Weights of a small GPT-style language model, trained from scratch on English Wikipedia: vocabulary 2048.
Each number is 128 + 24 x the weight over its row's rms, rounded and kept within 0 to 255. Layers, rows and columns count from 0. Numbers have three digits each. The size before them is the row's rms in percent of the matrix's.

# layer 8 attention output, 384x384, rms 0.116, rows 190-262, columns 192-383
102:135158109133151148079140111139150097121129112101141090122122127111093126137115116116123156149126142133122121108136118140148124124098110105127126171093151155129097098101151152139158108161105127121157132135162092139127153074127113149150118117118098095153128159140137155156103161173130115128119108101097152114151094083145127106107111086145090156156124155191141150153136093120165141138091137153154110085141171159102152074168119109103137087119113132122112094147129112123133086120142142097109136152128117145106106132125134160113114081128176127124116115124148153112142101118109123116
091:130135078121124109139142104156142163127111126144127150092116121121098135129123151143124125137104140136166107119175141112135121114143088126155110104141106093144139134089116127169142115101136159120137110113132145098148112092169145137140136152121081075149109139101140115154097090097155080104100113117167107099125127112115096122133153149157155108122174078087091142130133108125139115152119120095140169086104128124110157150112123121099106110113136183144131097125111081138115116097129156091129134115168099142096110147117110145090153132108131099151123185168110111131122162084119160102
102:161156154124135088150130151107135121131139095160105120106124125119119092134129127125119077143102135121122068130141104152146113134093120106132123104145121118144165151141129112097139102142108108089182118125097124092097099155133077154173113131116104179096140114117143137198136169136170092111109105162158208092131184087126109130108109135117166120122131106098135136171130131155095125144152139153152118169112181131135105171170120095116124130103098164126112148178163108139096149138133118146157137113113127115094126109149184155167166161109177148171125138114139153170100115135139123144
105:092110135138115156127135129136120143144160087163168116106130112105128137136121133117130103141105132121128123119156147135120125147113160191126103094153108150159123095099123131116130091150153124104113130125154106136155103138112086180096170119118126126145096171113131138178124114132111125143183184136116075114105094165089102105155151154137153123140145186139113194149132124156114158130148175169120091140117130129134133148135093120119120140149083162133141112149105099138134161155125146100109179132140113157140137137126112133091080131125135122127101143187117098161126104135119151114
100:096115124110092124128128135137151115138107141142149145120163127131176121074141115109119162135121147099119135120120118133111151099137154089122113149105145126138112111131101155141138136144097153114101156123149141151137108133132087124153094106103099128061166139109192148107129100140097133148137156135129136135121110124083182109110117125152139125133126161122146110158140167129149159116117122187157170095132179128120158139116131141110142140097093090092069121133094124157132120191120095083119116118135113142108137136133126129162147133151135103156174136118142128092106112112126122117
096:141114122164139125140126113137133118114190170135116113151083099124102148109126114136130125113153141096121147105113126125158115125129127131122167147109141127139117125184098099115122126118133120105143094108102178126136176117120081126133126147122148134160105116128068154158129133116133093077131203118132093149121177131113171165130147156148117139161115086150110081153113085107128138127136116135155148134119133144108129119166146082114094105180171171132145133139128108145137187128128099093157123085151109112123104152109074090113103090121114119171150160107154133111162176120082121120
104:089110128143102113163125122132098139147107081116131146103138171162130163143140137069117126151095127123109153154168086102127151153149163159163134149112156107155113133110110140112130137127127134152113127108130117127141145083111071103137145160168191111104141143119126125088109078144118127135118127104132122084114134112124098171134122086125083093139137118102126090101126145104186109120133131123148178128169111130133168088101119144129125117087157118126139098103081130093160110149121122071127141139118090190121122108174120096165108090127147104106096149157117136077121094089155094107
097:130144111106152156088110135131135152082147120128079124168130110129094181129140104140125118134137093114101137143145127134094149151145136101122142115123133127131100130133116098100154122099140142161105119106124122130161105097117118110091113123133095111116149096165132124081109118167136127122156177115133174118144169174121164147117169167167131112100094126111160126132130133115121121078130126118154132094136110099127166111105131149093106156119161119140115096122106110145107172105074147122156156123132131117143119122080107170109087153117112150168165091158126170118192088142117136133
105:084119047181125135094119112085146132157141117124086135121102123138144110138087156146165124114106124160140152120148142081101114118109161142122132187108148125135146099109090152085150127161121153133160168145136127139138141088101110108097123152157146154112124096122103133125143126124111137110084116099114149106115110059161143133109117130122130174122132132094110111121131107128174114109077127100144149087129128181118146103133112124143144125113157122122120156119131135124109135124143153124129143120143105119099143138153163120125180109123101159102097141157094121113109151107128126161
102:141120114128121151095133146126123118109126159147116105105103111112126137133156155125141143092109130120142093101103135104150091147113084149154123127105158112081102145139151111158129108133122109143166129092130090118136104113141145163109126117121153151128139119113129130135127123149165173116142148151153158133153141146110070097153104126125140147084119111167131146130139113112124119107116128124139122168138128114122093137172126161129118134116138108115155131131138158078150165100130127117152122118121140135095156127140129153159121088115101125133154124090088126140142156142141132138
099:145115151112118115126137116097134137150113120137111152151123125140142128144158123157121142117121127129155118155135117161080177136162134121095156079151127161193202119127145077126120126110136160163120121185151140130136139138133158150150107110109134109146096099130134188139137164141129118161178096094128130105138147166096122141120142135142125108109153123127143181157126110136108125127148087151129177100141121136107123091087114123125124128117136134147116146101114139132108138096126104105126134156081148157125106143112173114113102132127106149134097093127174124132153089085127112111
102:106157124139130133127139129123179107142116119157128128141152161131116148122143134105128133155144145192137117104127075115149171132131130147160147134089111117125086143139073148163136124143110109131122115096131097123143108122099129110176105163164149131156118163127054158143138172098158130132110161123127106142144105129112133148130112114134100062140111142098122141120134118111150091134135135114142133074130161138133095129165141137130136072124088102108126071183118123118144127142126110160145139116162113109120100127144134124131142115137129127174099146141124093120151102150118095151
097:105155116113131131130146135113109128150139124148146134111160126127138142179145134148116137145136142115167126105094094111109124098165132155121104147114144123130146129144127105111129099139118092145124095142136087122102077097120165109139151088141121120145121150095115110120145170168161137146135115095101101170129086141097144135143130126130116175166112184111104137136121154129119085158171125125147150172106076124166147111111126093152108142108131109128128116111112104126145141161140109140123119107167114135167126136162149138147149098091157116157141151139100179135126120143111103159
098:121125132175117154148123139128175120129067129145118141131114153138129116116145113148116105129113128115136130134154148139139123116085149159157149161136139117129153118131115118125109147107122101128099126138070121131142188144111120148139136062160160112114104132111119110085128124131165174086127133123125137156168142145114151126142107134134070163113104120163130148091118146151151125089107106152096123152165142125139154155129171152112095165100120128099149114208142106100131112139109140131108137151146116088103146100132138138141121146136155148112171070111153126164104177093126178102
095:135163171125125114140140156124152103142123110077132117097129110073114171116071132145122139087138161112126148145130169119136191115134144100126120127154153139108094136119098140132105156137124167133151089115136189134117154153128111156117093181127132150136135134160146156088102169140127127116104130090132183151090089134129169088126152158193116127122124105107103138157143141132098121171109137140131113134135147102144187112097137110093166127138088163142124095103132124131100124116152139091166124141119130121110151139107110101120096141137125083122153146151153122136127114098161141132
109:137162112112121138128154156137093077137086132123114141141111139129140145131188111123148111149138138150149134088104105135115137138131134135123110089108148119116128151096103109129117101100115106126139148067105103113187127132125104098114098126105144086153102146139118162114135113189135151105106080103180125161159158216124124089123115126144147138141158142111115112126139119097107127105113125084094131099165157077132165156112159131148100128119176134132112107146128104145147115112146142168157110072161094129092082154120144157109115053146115149117125117118140122092123133103130155134
091:131120128119081097167123130109147130146141103137125089135130135114119118139083104123154155148118112096120153137106135094129150140166112137124113129122145111146122119156152065133127146143117126100123184209110173111160107135095127132125132114106094116131116108113178079118136103170123122101140099157080109108126083159111088125129119152126146126142140151101131136127154119164155150112178118198106092141097126151117117118119106120115163168142152113134148156126146119141109104086153167088116122131089140079124147122116182151138088144124129125100122177097131143120174097165136105126
100:123103088144128111142122115109127176134129128155156135155122135141173140135111145119158155086130151119121161108125115150132144122111124095148150151131122162079135118151108166114121135140134155127076126140131129068076100126145138138099157119168138124127071135115115110175125121094097099118183146168083070128109146147108123104107140118134117163194143138159108117120126102122175170159118166135164127101145105103138125105108142136136135072177127133143145113137140133092119147148133149138165076130159122159172115121187118131141137132146148083134119118115126116103161149118111068108
105:152148131130132149121127127135126125142092124099107128131134177135107126121098095140157124126126147156133118099119166100144130145164130092154135141100152105145139104115137123125106185130123116130143138156104110109167117104161181126052077127125162133162094126157153128125104103147111145124117088090098129127076121150135122119132181115104156137105158113144169114136152133127146138129154107111129149099146146117117100120066105141113109127092127075116095135069135135141111113140162095101121134135135141132167121107108087151112130101098104129108085116146106137113148169119127126113
101:090135119131129141155161090082132137109087146148120129122105131121104099126151167151094123106142105128141147129165154123104130129172102143130098140134127121136131150077079117112143155108115138138112125077157107112130130131072162137134134154120129134107161135127113108131108081118122140160139127151113134088107184119112132088156116150104109124161116138131113172132140111156115055139167122149150189155164089113120125113116144151091072139129119142124135117108123124126136145120127121106127106123160140156128106084120087097164132144109115169116136131138123148126100160138157121111
090:154120195136164123111151138152151146140134120136185165113120088123149115147120144137091121080103144147107128120139102146100122101188124122101083100126136111122139157104116129103113103090133127125151163119103153127155122174129091112122127150109162129168102103107102140132173118146119143114132131106132099124106139115116073098132169159139119131134097110139137177105116163108154150154133108153115179101113148143102095071143136149138141107176137120092164117130093085112161188128110096105109115149109133132143167124114124090129138133141128103106185120101068120117142174107127132124
102:136144108155110116136148146102103128152130116120126129134125150133148143145165110123133157141147131140127154106147128122142116089128134161134128141111111106128146116111122121153150077114164142102152109115105115180122071163111128124148127094115157117079109107126069183115135113126116120154136117161098106143155131137129164143085141064167123095137152114112136118030101138123138118131087124116164140161119112104123074174172153072140126128135112135109113131088114099112126111157152095106121149130146121116138126147143166106114123130112124158168137110133139146172095114104165139165
102:132159135108136102157093125162166114102137104152135142151133139101122122123110110117134121141154116139113114142114110125123129142140095171110135146098100134127128176090130101119124146139129160138153134184099133151099201060110088131160190109136096091109152134130114140137149144123116123111120114118122116156132123145122133115155099175149119144156126144128123119120107124119120095180119105105145150126110106150143173085127137119136136116137106137118154091151135136141112127134128134116159106145111149099116143157139154128118129115100131130169151165089146128126145110141098126101
099:123162134129088150119153109130126147145164130134151126106129111138139137122106109148162176155131185094122142115131074112121106138126097077108196105110135139138124142135134144149115139135083116088133109136106111121108134120132126109144166103134124139107124190111116161177092154118133122178104129135120148104109139104132126178163099123075173147124107150143131091134164120118153128115161113133156098098118148089133134110147143110127171133132161162152123110147104153155119104095138083118121162112128166149141136111166140158162177122121142172118126129153150103100114166136150123137
102:157120083124154135124137176125124111131149141105094131146128095122123156111136155117098120092115131094096120158148137115115105138133113125093078105120112136136112132138116116123142111160128131135157159149125111109046130063115136153145147144115148122087087143070107112166115115118091110150137116145117095105121127119156142119157155118111138156154091132131117124102157113083140104121186150129110129094121154172149108111155108119090155135134088190091135173108169094085142157108124127143151117167112138148117096112092096085103182123111120134097144130131175138120117132151098129108
092:135138118150145153172102152109129131110081154116110153120118144088124118130109144122134101143120087142180129116108173114130075154121098131147083079126136133125129119156136134140151148116082129123081181124127116138160125138084120144144118131135134116136132098128145106070109076149155126150122105154121125144174084135148118167118130082168130081141156104148161100147157164132109124113151118123117143146126186194142119137127155149106128139137132091175155172112121144116184124105148126172158147157131146116176179128158112115107162129126130156070158107104113136085149120137143127141
108:133108120113131122137112090112109133064142136113125089132124114145101143143156156143149116128128130173162151135177141150119134149110151113072154127102102154134110138129149149106100148137093106140149144093103141176181121132158083155132092099101119124113156148130132145083119103146118084123146127122170136144124156179087130151127148145203118071119127160097153144123125151200131112138162142122145152141154102124121116126121125094134114135105119148114082122124095140120128115123198140127154138119148117177114107121146132144112129079115134094132119156109180105122133112086116138076
110:151122111138142107137102140111124150127112123128095115161121179101103087134138107132102132140142107087093089107108155176071150116141160154109147147107141111139146142154106114107145136117124185113120161122118113106110100154149086139120153124170147100137100133106065182142087084118142094125150109166129169130136147170107163114147094127156106087121131163105158097103175156108133109137112108149179132104093115155129180150118133144130107136117097175152165121148108115142153123133158144114120102156132134073097155119164133116139125140144112097092107123142166147169128140128137136107
098:124113114134094128150137133158154162122101083130130139136105118130140147161144142123108121132121131138147094117139111111146153115138132114107120095116127133108141143137107082125154123111124133170123088139115074121101094113103142138154142100209163115117110147152135100095104142160085133133123160125122081144137093131173103139091122131139131130167142146119129129117137086130147159161120123098168103128151089111097134148140130090163151123135129106194113132090113146127158124151122104117116164138185130197141118101132118137135115078148166147101087107100090155161124131133163132129
098:138084170099131134160108139129132123130150109097129117128137114140148093145129097134121143103162119138105114117135111121127105134096143149142116110120110139092144168111144094099119138115152130131136151136108108135075183131131185127151130157098109117128103139156088100110133130113105091092124090177132130121115102102115138187151082098115141103164058149183145175118113131110090145110091144106134126115166113159129133138131118103149124170134117151133105133106141122124128111167135130131091107120130109100128087160124161112099125103124163114137123144099129148137145125120126109107
103:160131135139138159121138128131101160148110132067120102122138153089112116129096085091136136146137151139142144123104141154122154104130131149095118118129137112079064141190109102068109162125158130107131136128117133145118118132096126105212142150129142142135079106128124127135114145112086109139128116113122113097129129133156169079125094142152145128118159141118151105097129146130178089110144126118145127108120144160117110178160124125147156173134139110161151152086136144140155123121166150138133156118096132099137103089127156126096119146125125109057135135123104156165133151111092090157
099:094158100095161122090130126150118116142146159178135159099152126138125187104145157133135168142152122132150110134106107124164132137133124133155109098128115091146148084117117122120164167104121149106107131140125163132131113166144149156116113096148109141111102103104087137080122165178123082093111139096128134130141095134142122143102188088139105136151119104144117162108183138118079142150071128153131126097112133136125126123105135108163147096166123148170138145118115120119106104087123146121142135149095132098154111125137132150131126143139127123103056149157161105106155133118116110142
099:135115110117144083162138177163120131156140130139097130137129117155125140110164128142137131122139146123183146151163119120154165136108143119135121108128122129123120108147135123163113150117143131145132139111133168102165135171122184126115101158120138145116136115091079149160119134157146138087112160107161156137125145115140170120162103136153094091130112127114112154117110054126088131130181136119147153146134123126048135106118140109163165132112156151146153140135160145101092159125122128067076095133081124141139138090119127128143093145163108124139105123124117113153109162165130134155
097:152155101123105128137168159125095169147126155143137135137098139160162168110166120149135126129137132110115143105111127135120127110144134147138130094166143102095105142132138112143131098116150102150136115135078175139140113164125099136161112096135087131147046147099151154132156107163105098108120165125101120147179109133120141098138152078129105130119093139143084102103117132117150117085142112127095125127104129135089141147144110115150120168156140097135150091207122111132128121107153095130117123105124144132109153084167139154086163155149083106095179132172121148150122101097110147143
097:149139122129140176142114110134108131128115134142114103096184153159130164159113082142141153124136171102097139113103145121141129109090123092114152114103113090171151158178146129122121124180130095119123169152070129105137139156145168124107155142144130128142131109111176099119155102118150134122115123152101100115129167088133124127138128140085152134142135122112103113160087118145123140117126107152139115123146180159128119135083146106116096119123110136132109151082092107154158103123117125166149148100080162129137102130118115133108116196155132168120143140161139148141149138120088133130
112:131110154119108140113153133159114105135126114129143152151103123139113128103113127140157148153153152089112126145146098112138146115127164122143101125129122110143115110148098127121132107117107108147111149116185136140112090086094114132124192137136122126092117124094171063169152099128110128117089120149099162123094161158152107131133156141133176127106164111108125132102082083170141128141137121147191138093098113160144182115109155125133096163126134164154114180128148130136110104128096168115188118137088147123120130110176133111155136142055131130147148149167164126156149093156126145117
108:097158122137129136119157141126107135123101114131147132167097160132151162134109152098145117090166148142127137114146116122107119123135102109121126154133139170143127159109109123141142054137114157131067188113148124083106117106128104129139123136105129109161081123118151100153139116107126087089127097166110181107103164086152092110109147105117163156116156118093145106174140151138143139166104122156108140148119136137097132133158118134145099146105136163109139142122135106112135123086163090075159099112100135105118132123141148163133106146104132125127106134164152160152108084128134102153
101:142148133128103110122108139084131094100132153134090114125138127118147101140076102158095140177130112089135100127112110139155142159140121149139154118153133134123138119188124147133110132135130140127134137057129120120144121133104100086153148116109105159113103180107152134147134132083179148165108099125135124134142161114137139110140073159120142126082112131146161159136128140117148138115113112124159120129107137107095122154132166104141144136120087113112121103091111151165148137127100143144119100104112144089128145141057103137114077144112089158142139152144146127135125156111139093148
095:145160154139081088119121126122134123150155100119131117118143141143105154109152106141097131136145111119168173160108137127183129153152155159167128105161147145145132090081089113095135115142157080120144113135140138124146147111121133123129170107130140127086128125119209100139118148155160112135188112118162138121138151118098158132141118129094152169138108119151103099152112144132159102087160108143104129144137163143142149107127146132108074122128129115112126112142118120106121161085117137125128120101138111146125122123117122096107139123150111129134121169146128106104164121096187149119
090:111089060168129119136125117141099109136142120118118151143123148112098103116128127134105145158141120169125106127154120119131155149101127121151101158135108143119139117156109106120141135113152136135115089110132133117145135123073100135094160186153124147157149089136168105146122119129133149168165125130144116118115123099134167109113124154070123146145104097114126134114141131120118102135136146137166104116129114111159129132120087152116142102100124104142156140127155064102146117075174131125138119178134112125117118129132120134158117121131131097133104114135151136084151130136107122142
095:124131152150090159105117125125119104110138148148134127118088141122132099115109110121172141119143156103142149113145167101153113161100115127116129105127140094146144121157141103099164079149141118152103135140156105149081132175166097121101119108114125125133150132127135073102139127148124147153124072105102103100100128115081100089165134158146124116152154186122157143163117132141160107133101142132104105192119183129124115124112121146168121124159096101132092169133144174144105134145121120133159112101119161098167167143105161136178109133132114164157141115099110103152125105170163084143
098:122106143154117129086103121147139140150092096129151208132072104139137117179136161165129116150137110128146107162128129136113113151132112128124085146138135189160138132085107162101135126168141157150109134168137102110180106121114171134122140142156135134141123118154103092138133124125089115113136150132140123110119146093112097103121128148125145116140188177117088094129131154170133120158113129107145105145142105138145106116170098142126093123111146154104118097157100106070146123128143104139139126132148127141134158120155157111117169117110127088119129124159158162140104072169139149137
099:133117114128112103134133153109153109162137108102079121152126127108152131148131098140104111111095181111101096127107147098126133132149149130134162139097116133122135152113119131155100098130132140114113126154198143161207108099164125147099130101127107132152142136114113165135125136080100101140182144100117136121116144173151139119088130158157123083111124163116069147144139089136090100213119100167141150134135110106123108083098127148110109116136124163127155130130115129114119135163168103117112150144156120163136126124152153119130120113102140085131096116095115142139106120147117126140
099:109136134157181148160126145130104193120124135127133114118109140095127110147095115097145092155126143162096127119162155128125114130140166165133113123146173136167076118155109098112123071113150139155166110161084159111142140111144091158172134129148137101157164135099143151115124159157151096112130172129088097124137092124103121140103163088131097129149130143155143153125128132138173145120167118138135103110094135124114160116136138111129156142157158143112165152108096134175108096129146177105101140184172105170145110179151093078116091129114152086128141122130101136113157108122115115122
101:101142137094093119146118129103134132115154143123120148124112102085135094148157132146129093158157124115099126138129145103076126123151167132130119115108107139116118134154135120103146119137125125100103134106101135141170140150148086147109102120127136165125141090127116159063165144149140104125147126160130108171094148121114150113112114136137063162109142133116147128131113132126169100118132115127130127155099114081109102123137116112118102126151095135118175143161067139112088130128106122114106136120095116163109140141098176124164097130157104131137145158148127108134120141103142156097
104:130121143132140132135151128148118136128111126122099193130110101114154131120139117112160146106120117159185107171127143108118087141138089086108121163118126116134151115119117142138128112169131164126149151169134103126113164102127152116120126130098160132122133133118107117152102148112140122113113119124118112112135126102146087129093150097126171091150138155152108119086109145118180083131156121112139120097134134137123098193129122114138151151087123173127131121126160139135148112099195195104125115150101137149119113107132126165096125107092146101143097104174162179169116155104140122083
094:103116159103162126135135145116091131139129141137092176131137116130106137147113147127133145163138123108121085113088098127098129162119090091128090097129126090158129132131156155141151154148127154130143095119129112128097125130183140123122156129099127097131120129119132145147149141145115140088154141150181103181113129132114095103129173106117105126205162162173145118134127135132112111160075154064124139098144095143136127158144115104116098087083171136106146151131093102104108155162139142092128092122133162126085131122165151149173147104131120105111086153139158125108089122124146157123
102:140120128200122123182173127139128082110123122153141134119131144094134082103127113130091124137162108127128130136142156154110201128135124083112129110132130131126095136096107102091101175183156132123098145147156143117166169112146137143107116138091143141146127118156145140145125096112119142113171076090154149143113133147125115152125133137102131099122159120125191163186141153142093101156187079158128099105125116087167125124116110131138058141142143071152112143123160112155125147161136128133153137130124119141099129150156121139143158125155108126118088110112101076141147161127118081086
106:139098135130141136163098163139139138120110147085139174140165159106157144160141135124134143135136110125138191138118086139172138131112180095161077133149104134157139112175119163149129078131131155123115111157149121105100097132154117110121082159142076119122103134158091140141136141111143126135152110079107081132115089079157107186134151137109146117163115141108119108091108069116152115117124129080128105110099125130137131074132089153127082130118130136130184099112111125083137133139128121107135161099134138171140154164145121100122146087110127140136140153148103142136144124120129107144
098:103104112141072132131097138113105131091143104153162154117127125131150123125139141123170154159156107142148081137119103151101115082149110138170127152089126131095178111117109152106130132160136119099105134100128153126136141142124103104093119139121112119180139112111073099078169148132113162117109108131156113188170120136156142105133126125119119115110113131129155150107111167126116113114092132164123130132159121160157069179117142120124134166148130138135159158154138126122105106137167125137104115110089120106124127136154142134143119150150155104114148132085121119158130116122113151169
108:141129170162144117112125098148133142144093123120129146130114119112149138145147123126143120129153150124144112110118116163127109157156130103138117099156120105150136118161114124108122172121129191163150126153126135138159116145142121142104124134137090148125123105142147165105168161107128141143097142105141154171137163149113092130154175097180108116112175086125145141148119159110145131136133113097121130108135122101107138100142126159109109127132148111153144122091153104108090126124119158091120092137107131121120115173073113141099129130113123149160148105119136124086139140106117156094
108:177091137101111100124163106115118146122146176154070149150158115146174134150111114109121142063121114127132144120130127133115138114109126108151124111146120106150100116143114144118119109134114104153150117144102117128084168126161142173087112117108134132100107126143123188118136129123127159124155092171134115122132130130104108110132145096139132134144102143119078148121122157115155122161104113090137149090115151131159107148094121165122096159116116113073128153116130116113135168161120128088089135084138141123147145111144133135143124159156094147177129140146071114148077131098110123140
089:094126128127145122149151158150100100118098080141136111158117113089134109129142141160144144148086134135093125114154149113126101148126121139132143153082128111125113111134109153133109145116113127153158105082150128091111153110145168090121136148113124125144172112129108116129142120152186145109119120145100169123129107109172098124126130086125125154076103084166161130113099104098126108114132119117146104093088158141095167091136123185099117150115107169122138125129069122108079117069087137073143141157137174151124135128122119089044132125153101161165124157157145110156123145144137109103
102:110115128110143129108122116111135175138096080134133147108121131092139102099122132110133119147155119092081158108137152139138150149136114116134138170107096165135146115130161161158117173131117148105120124076164112174115175111100092125169159132093157127125107160115154148149073127128130134092099113167101158131132101130139121148177092133113152152138130128163176127110180116152115077097110154150137119121180136122114162095125167175104134155122125151176129097127144140195133099106106133116122119121146100186110113137159111128154134098153112100088112116139145098107124160100174132096
095:175130146134104086105109122158112096118157115120098084141139154142165154150169127182137139113073147092154121118104114128115150114103138126125133173127148112081078124132126116130171166109094137141076125138135138133137144092175118127113101195114093104142128121121122143108108088165105110116156122124177151146136117136099179109140108087107157132098147151167128113161135139096110138131089123154148122085101137135109124052141141136132135106179111149118146116151111091145116154126144087094167111109129110139151196156103119136136135153119158158161138154123110123089154090131152103109
097:144110170122106115124135135130125133119104122142097127138121143091120169140115138167139148071148078145113087099163146161108105098122105136093102138145078094154107123099123116133141149128102190165134117156122160159123105120108084139131147100152152110072090084099123109146132168086139120128184130103117121118106138161131170116110099135177149145135120101169143155100099122102132151187120148134119115095127149115099086159127140140116133142144142144146177149104134083196113129120157160126122080119143125091102098133102140135101155137139134138106164136112146150133109124140093163108
106:111133162079129126104140157099131162125095139164170101142143108158089082097102110137132131136094096119119128125104113098127116150118131107140141112112097127162112065094130150140097140121106121091097092130106137124106109121130114152135141140114113163133105138115149142067139100114118093148131125138139117152111123149136121167122126127122132149141090112140121091145109114084118125124095159135104158148117134128110125131144206111122136103164138164153146136150133162143159103118103135137146168081093104123141079089164151105109110125176110153129129125136181111124140176117091140117
101:158086156127112128139133129123134166123141120133136073141160103139125164106144146125160113146116155129142122128105113109112157134125145094132151138161171154142095087071128137128160106110125115127108121135110137101140115111141139142132148136134131162141140110110164104129134111126138134178112146129101142137074115100113107176097168130102177119108178129113110142194138162104125116129163119160097116130152106118104173113113140102087156157178141103128143176114130097136133084102132118149105122111092103125110149133109143147118134171129103148112134134166133142105131144110147177073
097:104113132131089104126105146126151148109158124148169120095153134143097090104108138131086149126120099111091120138115136101127143103134142167175104127143151133155130130150145164107150118128110154091174150143119129145095126143099127120091169106151103132120111107113138115150134104112090145119137106130111124099121157136135166127171096144143146112130113127140128109107107100109112144131123151114152137162120104131107110110135146084134142107152127098140137144132157145116128120162122129121134147182133117144153087120096126094136123137143116114088134096131135127105137118123141149131
100:122138127101140164115163117132134128148083140143144151119134121130134135120123115150129113119153120153153140142114156101136127091143127136109115101091148110078149126118138111091161142112125132140077201105110107100152174110121089147122169143147158151143099128170129156118135101090134151138150109061137101140125153118135119097097149168165119131108180131111140151126166167124136112105193101120088123134136150084119167109107101132127087105095124128096106082121144072112130152157112113122163128127124129109094133089081133185169125097118114117153168126120116139117134135135144180108
096:109120096115103127093131173093145076120100138090134109127142153151094102122121106118105116142074166107142151159113122130108175144128193115131146097107134139154105146088118108109117122115106102110117175125100131140152100126133109098151124126146128140100118103130094138152143105128119079145181120192106150141148127095136084106089102123077130132105151127141139103097108152098126136161147182171135104151125119115152142125133089106102112149107132162164145133139149090128115103172173100099137088098102114069147171162171178135109141131121156118130096153147185118139097132149127102134
107:120092117148132128131142106129128116084100127135107108116123098129170100096140116127137129135135094139133120154099147115130181159163142097149109124159135143153159120139109102147132082161121157138140151108121153088086152120181104130100146189177143146143091123124135134142148137080106138108152077136097126126155116073118175132098098118127164092140038104119175145135128108104188104147127144114158139078112126113126118104128091188139089114126131107128149134136163129101120163170128152110143131123115172076147141120127093112120104130130134114107146089129099124153156123151112121164
102:137089099109127089149137175156126100132124124169086196137133121145137124131142129132103152145147115165171123109091155135134135157104120125137149155101174111091110162186113143145120103120144112135154144107135153168118127113160095107163106156160096124098135123089105185158122130152144105111099147106102165173176138118169138142132148104103061122079159126143141112134157128091118121098151123146173155123150120093075114155125118098119128135099174146137132088150090105111134141142173134080116160134125089144123147111160140106136141164156106116099157129126156146138127136136151118143
102:195095115123111143135146146107096164126123147146151123146132116085134124111122107136123139159111114156138153148121099144154107169155155140152140102158125126177141112128147113114126081156085100132075062117099169145100148136141159118131100182135126117121121110110104190123150112091143113133147122125097126119122139100126112145095164103098138085156137100124087129136145084104150111174228091185139141098133138117132144125114097110091121126125121116082138107162102127119118134145124123064129126099135111156101117111107126141076131144162139095160106131133150120119165141090145088111
096:152147150114131098133108123150113125161089121118170134165141160136152111157141144181175169139072113115095141133085116117120103110143136112127104136058111136091118144102073117104143135160126113114169160203109154176147156119152119104160163120149121112134127139129148116158131146105102139125128137126139139130185184138131092117133161110118123172098141151147129110134136132101133102121157130081100098142120150114149114105135153160113150111127164165105143143117143137138136133086098139141122110154118137113130119132138114128111163120117110129086141132096153089112149135152122118105
097:136108108123158113166116155161131139096141153080112131134135135186139151141136176130120130089105160148164113143102136120147149154156159112141144134074146132104106091113087131140132122100156116145143098126080165172156158129131125163149113153130117143149149123140116118117118137105113105138106190141096122137082095133134112152125139153150158127198119157147172138118125122180145134102110092139173121120118113134167115089118093119180164153125130154096103134177143128089106165141143109101115118165106166132114143110137150084084131139129141110145133121096137141119146108135113102141
102:129114163119136126119130124125145157110147076122113112136105146148075089114114149109139108134120131137130136099151095128142161139138102122159136108084164136113168122108159107134116095102127149118132145115154119119112147152119127150146158088102095130186150115136129127124130078152140156141168141151156147115095143153122125066164083067112136149130149137141138112134116071107151102149103152119104092086162119162116143157126134058114171132134110097106119157140119192137149120094123155154135107133128122137116100118085140141165102097135102149048136116129171133101166116165130125152
097:113136139120141152104128152139127160129089106112107166125083106139140108130114124097129112104133084097116112161137134077109122120135109158107142098113153133150159176099123119131107150140175133111119139139115117128133167125135085115134070127151129139117122101128117061109109124144172101131113091091099155095124181118122120153156128152112117101118123136129140121120073102137113128088128103155101104154140108159114134148121146167162128103093137159135113175138147127132153128138151119172144168154149145120088125179152121115089124137134140127107095148111166129160134082148133143121
098:157167115106141128141136113104120130126122149095149144116139145122134128157104084182145119100132137120117123114108118120184159164097141112133114126129130123119101122122133141170113118112094150112119168168162108127148102104139135136139137151102129099183153122171123162100165130148107145133119116085163131191136110136125115081112146124156132117151160113125105136130132128078149109173093129108090124113148137165134118173115122119139146140133160097108137103121147147095125084131123117153132111164154084096156073136139128151117148078098090124083111143129166120134141116125131140149
100:121149134176100075181118141114127131118114117097183123150115127119138101147138097109155050147102123137114104108111111117141156127108143169160152121086153157125120069091107117130150128121104147132113129136128157085112143156161134139079133140136120166116136129100141073086127150137151137123140123110122143121147135126167161123113112141133127153133113100085119149139082114099134166137114124108075123096088114112091096116064130144099169154157107146091119071125131158144135108079116156136092063118144112133135117121071126130077086138130081154134148119117133108120113149120112160135
100:133118115120133094135113141138171143128143092097114106114108101112104110110132101147128122134137169132128170159130123121129159141129129141117091174121132101104114107127128148138124123143098127100109072120176110126103171125120076156143156125098172158133110191153139169136126116090130171115123096098097171116125181186144154113144128171160127079063136085116106150126100144156153129157126123140119159142157127134084142133121131135082121150111158122138116079184136157106134100120134125090147133128149107088132127097124116119092063101078151114159163154135152131121120165106103133128
118:130118175139129123145118115116134128126131110135164165145129103104139121142131141108117097092114138107108123146143097150134133120128136180160150118130134104131123082106110130093107154124085096103177164143147154142100177111143138128147145104104143131172148132125122140120129085150140156149114169111124110149136139087185112089117127139086144125088194100141151107174082097126128130138121165140103103064070148135096147094141154125112166095118125113095089140116131154105131075105050122122090126123128145076056129134110159157100106106127156146118160111113153103115220145132134126121
098:118110089131132121100108135172135123125165129141144134138133112134157168128099130132120121092118111135117150122115136140127145111132121112142099095165112142100113138162144119123147110140141117141107160146127111091162117116132121127112149109116127097185160130129186083134136119139094164110091143136120137143145100128099074136135141128139173108120138171087123144156157136141160143095114120066112123115124132084156128119122160122133129182120132094107130080079172094147126146133126121149108124137136150110149173119066100099130135119138112140168171122115085130149103135112118150110